Each number is 128 + 24 x the weight over its row's rms, rounded and kept within 0 to 255. Layers, rows and columns count from 0. Numbers have three digits each. The size before them is the row's rms in percent of the matrix's.

# layer 5 MLP down (transposed), 256x96, rms 0.0837, rows 143-186, columns 0-47
099:130124129165083155104163122075120129138099108115095129126198160135154127114112110135111147147147172114124093147131138096129134107089138160089089
107:148160123157148100132123120116126132111086149136146131144108116130138126106146118135110181113135145188163112102094148099125107139142166163137151
096:179131153118114156161122123111079113147099100090122132107092141126082129226171125122141133151114111099129112168129129142115075153132124095118150
095:119141142119119099095098097132123164125119134112117106140110130119110142120133177163091209119153165106068139158088106094092134113118162117128105
100:082144128104132138107081154126124130082097137118133086154084195147147114112102125164143115106115133121106138109113115146162170108149147100100138
093:150089130154118151156133160162129101136113117100098122127132137119113105150136140094066099180113117126129161141080128122112092149142152127127122
086:108124107124131105068116115143145160096144160154091088107119153140092139115146084136131127117103157111091121117151127117112119136104131136141131
120:112133129094132174108145138148109177093100092122134123162114146151163170153131113126126149143088147115114120136114115120124108117107128110144151
095:090079159147109125109145103087114181097146104148132110125100155122122175118109130106097137178124126150146130156136142153120153147112113112130128
107:169120147132154159156118133143111151185106116089135103137088137110128130157094083141094135152106128123091121145137130090158151140134092131137131
110:127106155162128130119123163170122123142168137105108128153127140080116102086143136143131112099153159152115174127141132082141138140105118082142122
103:135119137150114123134137082118114134143125160123166118154139159115144155150125211133127146128167157129171143105120163116130135141124125119111148
107:100102121163125128070140120131092139141137086147102106145112127150125108111151121147086142140139126171126145177160117146142118140124127102165125
099:140139107134111117166128151098123101140127116099150137123136101101100152155101123078098144071141165117115128142130128150100123092055126101181162
092:135165104146099136149134141155142165161083112139160085112165148123188078108138100121180136093120122112159098176123142158146142144122143139140143
101:120137133121108069089136139153132092161101110097107135142133092124115074132118143096118107134112115137178159142142128105119169094097120153136104
100:144148117094094128137122166145135111134099123153093134076168119128127123097106113109113192133144149130116114083097137102116132099111116161113088
099:094136140144158147132085118176091089141134091154120105117105148166119161137140068143095123166130136184109133182110114106117186140158132143131127
104:117133184143097125136118131072154121133130113151131112108180132139143121122116073132088142134184094166133128126164123154160135161085108104104133
107:127154124140109147140098117112116136112156087131112082095159124125090148105110135120145152119210166122108116126127132126105133132118091136111118
099:133162161125129149126144144138100131109159158105135106125098118119147144116135106105125159128126148124114161163085134096086143154163130130121152
100:167130112172112146119157100150144130155114166138127164100147110116129088152116150120142131131091120153136177139134088127120130130166156174099137
091:134097128138168107131175098103135159121134108165154169161104119126127147102120174128143097100110128107131129086151137138141184126121132130132148
113:148161137167141066126125114149132153092133120119104148123112189143115144148130123151165108162137126123140163143171150101100120125155148171090103
106:140118107094112132158119144089154116124170135147081132111075124136124126097105143127117151135160106134121178122116117117130100180124136157139077
100:109133120132106176142119129101141149158143134179106128122086136124096116174130080106140104137127151134130083148128150132084118111104094126115108
096:176145106126100134149151112130090149128120106093061115128125135099134105108151131137132102157121155126137153135136097145136108115145079098135085
087:144124153157126115182117154164103137125137106098143121111100089151102128081137121124147096147123133131124150127119111133112128124182125104170124
097:077152152132117148160127088135136131137156111084117162112096126103154124090145113140112140135109174139113145137104198092095104126161123114136120
107:145101154137098165158146087131155104153138164111121171125157087107130088122129132136143128148112129121155120091152144137153092094127205162133174
100:142122107141137135164134084124114150130120135117121120121125092167117148165139124141135106129101152156152091139110112152157164142114158139110161
092:122107126158165130192110118103123141078127126114159103074107112177147156126084119100122137138104138130167102119119107156090162147179089116168135
093:078126113153116144121138125111114130118171175123147141147130100091147128099135109140122116090096093150129122104146079145175151069151139178127077
097:132081107106156173100111126143129151109122102133135129114097122129145116130128163094132097110168110125046104118144103138139131097140162140128142
107:129114116180174167114138125110113158123179158115167154144126163128119138148141108119113117095111128106147083159115176146131157138142177141110119
091:126115098141179151167096110135102143121128082165144110135141149141091146149111142136171113120127151141099092110154125113098061139084157168110148
120:147139134129139136075146117099126100112149123183113095120063112121104144120124155145147121175107142113094144142113118152103101151115120100087110
102:091129172110109127154114120113116110112130118115156096125129125096149112121113067160130155087136101105123152127135136082119127087151137078152166
099:141147119162144139141176069074135125103148141142177131105116068109180158131150110139119167144155136123158128092120110102125116117138170120115137
100:070144131143158120183142144145126169143116145116158137103084110153099136117105144149129129145100088123119123100144125085160146114156107122159124
100:148138164153084130118092142148132144087162131123120100125132155098130142141135166146091129156126054141169147168131124160102097157144084153115146
091:127150151132141122119118168128123092096093147160129116160153086149146136113097106131120179128161078130096155166132127127111104084146104124140144
098:132128151095092102136092091150156128139122142148122156133071133105069153173096125093142125108137092150152151127089126109110078131144148141118085
090:133159156098159128148128151157157121117157145145141125086141102137168149084117109132157182131151105101129108169132125137170142139130138063134115
# layer 5 MLP gate, 256x96, rms 0.0883, rows 144-187, columns 0-47
093:143122143122137110118138129155155127132106130093113104056132118165100103153115117139129106140161139148127074075113119080130131152146109120133142
102:115166125114136122137144126113083129098112082166129083150142086124130128131129173151143075150127114141076140133129169108137162161125119122126128
091:131120127164117113138093098148101140116123122077087109115125110075139162107130164143104163098159164143124140130109125116140161126133162118077132
097:168111139115157112110153107104132082148126091093095112133099092090151136117149155160139101072142101069139128137141098124141114115145101145127123
095:110124114104124102132080129140104092159081131116140137110117135133160121126116122114181113111125111144096158154119134139144102124109121092135143
088:089140172069134100127120142122154085151132145117105145131174138120139121145140144118091139137126094113144101132096134131120107141104117145127132
116:134169137118121132119142132086119121102141119087106114088107120108100137162086115133120130104102154106107177155132098152114105134102134143125115
093:096140116147153107094110097116136124131139078085167172085128140170122106086152153130125133090129140139110112097123125137158091102177119126163134
102:128152155106141134140086107089182164130125138112117140162147090109111094127104084163130132147138143139105178143117093092116152121124111114127125
107:116162097111120110133116151118122161124136101125115106147081094173097111117138103164119115099174119134080166132105140141103117126128138174112115
098:106178100188139128102114119134117156118134135162149113142104169082112123138152162123072125146161167127137177128142150127146133158089123099114145
101:155146082128087148174126127069179157087123099128152168106140142154113158114077106121125150116149130119143104089110117137148106174110128149109144
098:101135168128149092168102143111127153100075142122110141081127136101147127130127136144119139074118122142098126116106072093127104134138126144192119
095:125096120174134098130114116134161126109159160142107146099151110132112124128136112114123102084145159198132113104095126087128135161105150121099158
102:145112109105121089158119127134120164134117099127133121096133113157108104140136110140102128103121131163101111162162144138177156122162094171154122
104:155161154184122107154136113127182120104151089124122145103118153105117155118141122101121156085107172145139133148120115157115111135133112122096111
093:116123115125107130141110112108128082113077123167105117100119105134117130141111091088138131150150128132122151132088098125102121141090159075133146
089:089159189158103077116101104111140148124104103118166102101160107128119104118139126143150157122148130119148167149178142152155075121114100106121185
086:145136111142134123118113143121149178092145109098092129126172091147124127104108125087152148093128137095099144156124125116117184144110135120116131
097:130183139080135138127149107066136157138158172121071163151117131111126177097116104156120112114154155135102158138117095130132143155120156154107083
094:132123139108126121124171160129153141121134166126079101095099126134112134108089097151121143104127114126119152123089147056126114112120164134136088
107:141141151160107091133099105108098168122158141151121143112155106118119136162137124124127108169138101167116180152097105142078115155131136128122112
112:148143171119081115135136077128147133121156107124122106133123109155092145138097095086154115115140125124117150109108133106118115114123123183116100
099:124148151124096171136117161126096160132138141142110074133119114136109168125104139086132125128099154100115158135112153119124116147134161148129115
091:123154116109161126149125117165114096110142166117085108111146149058138115075123139142154132133132098098115159134111119116085106145121104112134145
091:159154136159162100152154144138111110082168181120109119160108100080172133107122141157123110100072119123156133152087153101141149153130101132163144
095:117073136123115150054162146113167113157141137156154118134153162161130131161128119137109185126132154159108139130118128135117136154104193148108154
097:174154100155129113094172121132092146121138110146107140131143112130109119109131140157103122108159132124135132126192081070146140102101119112136172
113:132168203141133079133128130110102100148129135115108090098115105105128105119123110150112074139120138105142155179144149123117126163132099094121088
104:126141160106155136102089178120142130183128115101128123130169140153127123116115095147110134102132152142100107097084130115133128176103058145110178
098:116087106128119145152172135138132120178197126124135112126147161082114108156140155135128085128144126128126105152107151142147135123135105124155147
099:091134112130170149104144140145161175120089158124154111118101154152134113134141138153129083138107140145134091108110140123157114121116142140142157
095:110104094114110144125130139092104144119170134139119073133077155100129102156128163154123152120094104129159168133125098100146119152124101113143120
104:110168177124125104145071142127112153112095128150107102132124133128083091140096125085079118131126098138104129068105148123161135157148099139120084
108:171102164111100150132099124136129121119136149105150106141135102108095158127103105148140131095129122111105168115116106118126126141116137132059088
098:135155158170086159126095057126130121097148150132124114121123147119106160139105143108120128098090149147113151148117133108110153110118126144105088
104:134158138138132125128095092121139121109122119142083123099131142119142105110126096132193156171167111130130114213122110117131154140110111138097102
100:165115110096079106106171038115093105133158159115123158117092117108103156115142116151125153137125146115156110163086136115126154135115140141102173
103:113095126145144152186134114116131144166159127122198108151124105149113050130125121145126101095131129142080129110143148119148161101116089127153141
092:132120079078139140121132124119124107109102130161128108144130108135107114131119079113117128099107153127103160100102148152104098123082146082094086
086:117136074165148131168118147115148093125146130128098095153092135109132145129143145096122136127165119096149078114160076144140166110128131117140149
096:136147118158096091152109150131138124100123133183127096150129061143119116155134130118162176143115107142137141121124142145127122143148096155135137
091:116135111154122116127060123176064115152082132162094135091107131101112139101137134139125103145167145144180133120154107144144153106141115131139141
095:150134113153141109154119152155105123150145133104151119141119122117139051115095136119128152085124137122110181105152100122112142138133093128147155
# layer 5 MLP up, 256x96, rms 0.0883, rows 144-187, columns 0-47
106:149083155133155115084101152148095119135112133149182171161072122138080154129110136100106162152148116161157111122119159150150126146138096109110132
090:139117127156156148139092153094077137092081133143068128127138151134140159059136126123088139125146144117135158133091145123116127136111155163135140
098:131154160129102117110120106117151118080134066180131115084133136154116129146129115150151105122111140158099158148151148150128161123106080150129104
097:138129132128113108116141096090148142130135106115144119099142107159126107154104158115070156115123127111135130152112129169105108105105095114089099
091:117113134115129111102135108133127141127118151118123114127130104160137187095116111139158077097177140107135135094127170160133125146117151111054136
086:147135135126151082125111183127134131114142104113127138128131104124146133082121105113124108156157156182132123121115106131148065139129108097104155
123:110126129104129195127148121108119122073115131104094128129118082113131183141126129065137132139157144080122114143143113202140131123123129131130167
096:154137130141141141127132130128150104090132141070137138113137078124154113128143127156114106158153093082119105112156134143104135115111174125148105
105:132151126120164146123121169141143153146110143148089114162107141077118095171152129137136109144146139113120133132120117112118155147128162161103146
107:122139150132140133115128136083111183099099140150146150155175146118148180132117146102141147107119149144136106067124101109133150168076104126093127
102:157127129177104105172114139140143166141118137136166072113155111128151104127121109130133099159143103133108171143094198156106111121131128114087134
118:164067104132130131122149134119151151114123105156132140150137101122146126137170113141089132130172139082143128104138120120129094151138150164140111
100:127099125127110115080183092140125106130104105154096117207175154095128118111130133123119128149156125128115125135104154121125144123120126123104136
091:135100113176155109058114120089096102156153130157102116154139149163111141120111114138111117098128170123164139119134087133105122121113146140139109
098:156114163110128154166133152125135172089116162139140171094135168145133096140122113132149114104118120130115103137145151138115091165140143115132181
100:115085141169113146097104131127137126133137124122114152138158100115065109105134174121141130110130095157111123152085082115112111150124154174146154
098:147141101126128137112119126114104142089166143124095123164144098127104107129137099136168112091129075118120147120106090141123138121155097113182141
098:137141134136158113114156143126137118122121132141121083092170129108142143128119106124172101090120123156068111131126144104099146113155123119092108
101:132142111140092111161074153108107108114133102132147084118136100113100126123099164141111153117150102121131165108110144131129114157137095122176129
098:134140132129120122148095172132169118184146134133114132124114132150135174082128121102110110110138142149131140133155122194176154151092126122116142
096:132087161160120135110182115146133111151159144142124112089160152165142088150178126115169125095156113135117138090135147102162158166149131171107148
090:121120135127162147100135154096126137155132063121101141123132110161143104160134106158087156141178156151122129146135125138095166104143114111147093
114:167117160141127106100142114145153118130127163128080145114113188159149114151125160124096145105121120158165125134124114085146152132105132107136094
106:182084092108118108096084111061157125119135137174137128135076117130131099079139134156136141120154101097082152121144142134117126160105074154145150
096:111135111104155120116128177160137100186128114115136139118143123131122144084164131143103177098144157135101141117142083118128159114165147163125143
095:143103115136125146150095130143142105102116158128148152078084131137117158115114154096084111128134140137144139096143125090106112115138162108160138
090:119107112139185108134121102103141108144103103158084132104181137119146130167115115159133150123119122141149110106140084104122100149123176122112144
097:155124091121125146097077179126095141114128168103123155154131155127111118137149120110149135130124142112121121120123090153138124138089133123087089
108:145132081108123135121105139154118088147120159146125119157084103181120120139125142160107126154113128161094109129137136145076180137113080120145151
097:134172109121107142105112144145144118185120143148124119119156105103117116107143128135120114151141143185095143110145152131122160081117145146121124
091:106115132136099163112146123158120172141148168135161133146087147077113144169163137085118148086140113172077111148115155122100126142096150164165170
094:173106136143135123086190125121149107137092055110139093095084142125099133137132137145133126139107121136122141105124191169108133118139145108152121
096:148132134126128149109127131108126140124138125111139149137106121132127091111106098146150068188137147107113158159160138146120116156070104116130151
106:151112176120177179128138160081159121117155123098150141113117157111153120159170111147127127124094187081106146126167184128119147122161125091153148
099:198093142199095116148130122135114094121136112126128136103111138138129080193118121155157135128101112128084116098111104137123130138110149095164133
124:140094112099148134119124106125102141116132073146139141120096069129133118111104159147110117167144165129129168133137132143118111160166101133152147
100:133096169133112113128106135144084138119108149065151183123121098107152175096102134102090130112122114140114116143138131131167143146110092132139084
093:140141136124098101139117076136131182089146182089103132117142150138141066142097143121140144135094146136106180128095146117164141146104140130109114
098:156126123124116127088174161137111139121132112162154174134119133105110130122164136099119144126125172126108155103135132142118107119111164170137117
100:062117169144139129123135110123114125123118121150129132134172154148129132187134117111106125115167140097135088144160101116142133146126156130174137
092:116125163098124155152127120140171131147159140140147133121116187107149115116106149137119103154114168145178149103158123132127146150123115093140108
099:124112123112151160136100113099163124127137153073126135118135129162136122147105128113153130116152078122116122176125154148112128089150103149140124
083:131108088126147145145153120114105141163124118142104165147120148116099115144121124123148134141092140152139126077154112139147107163108139174100117
094:155114089110104125132122126125170131138129138134139133138167100148112162129104089130082165141142102072128136132084088104151135118093109144133115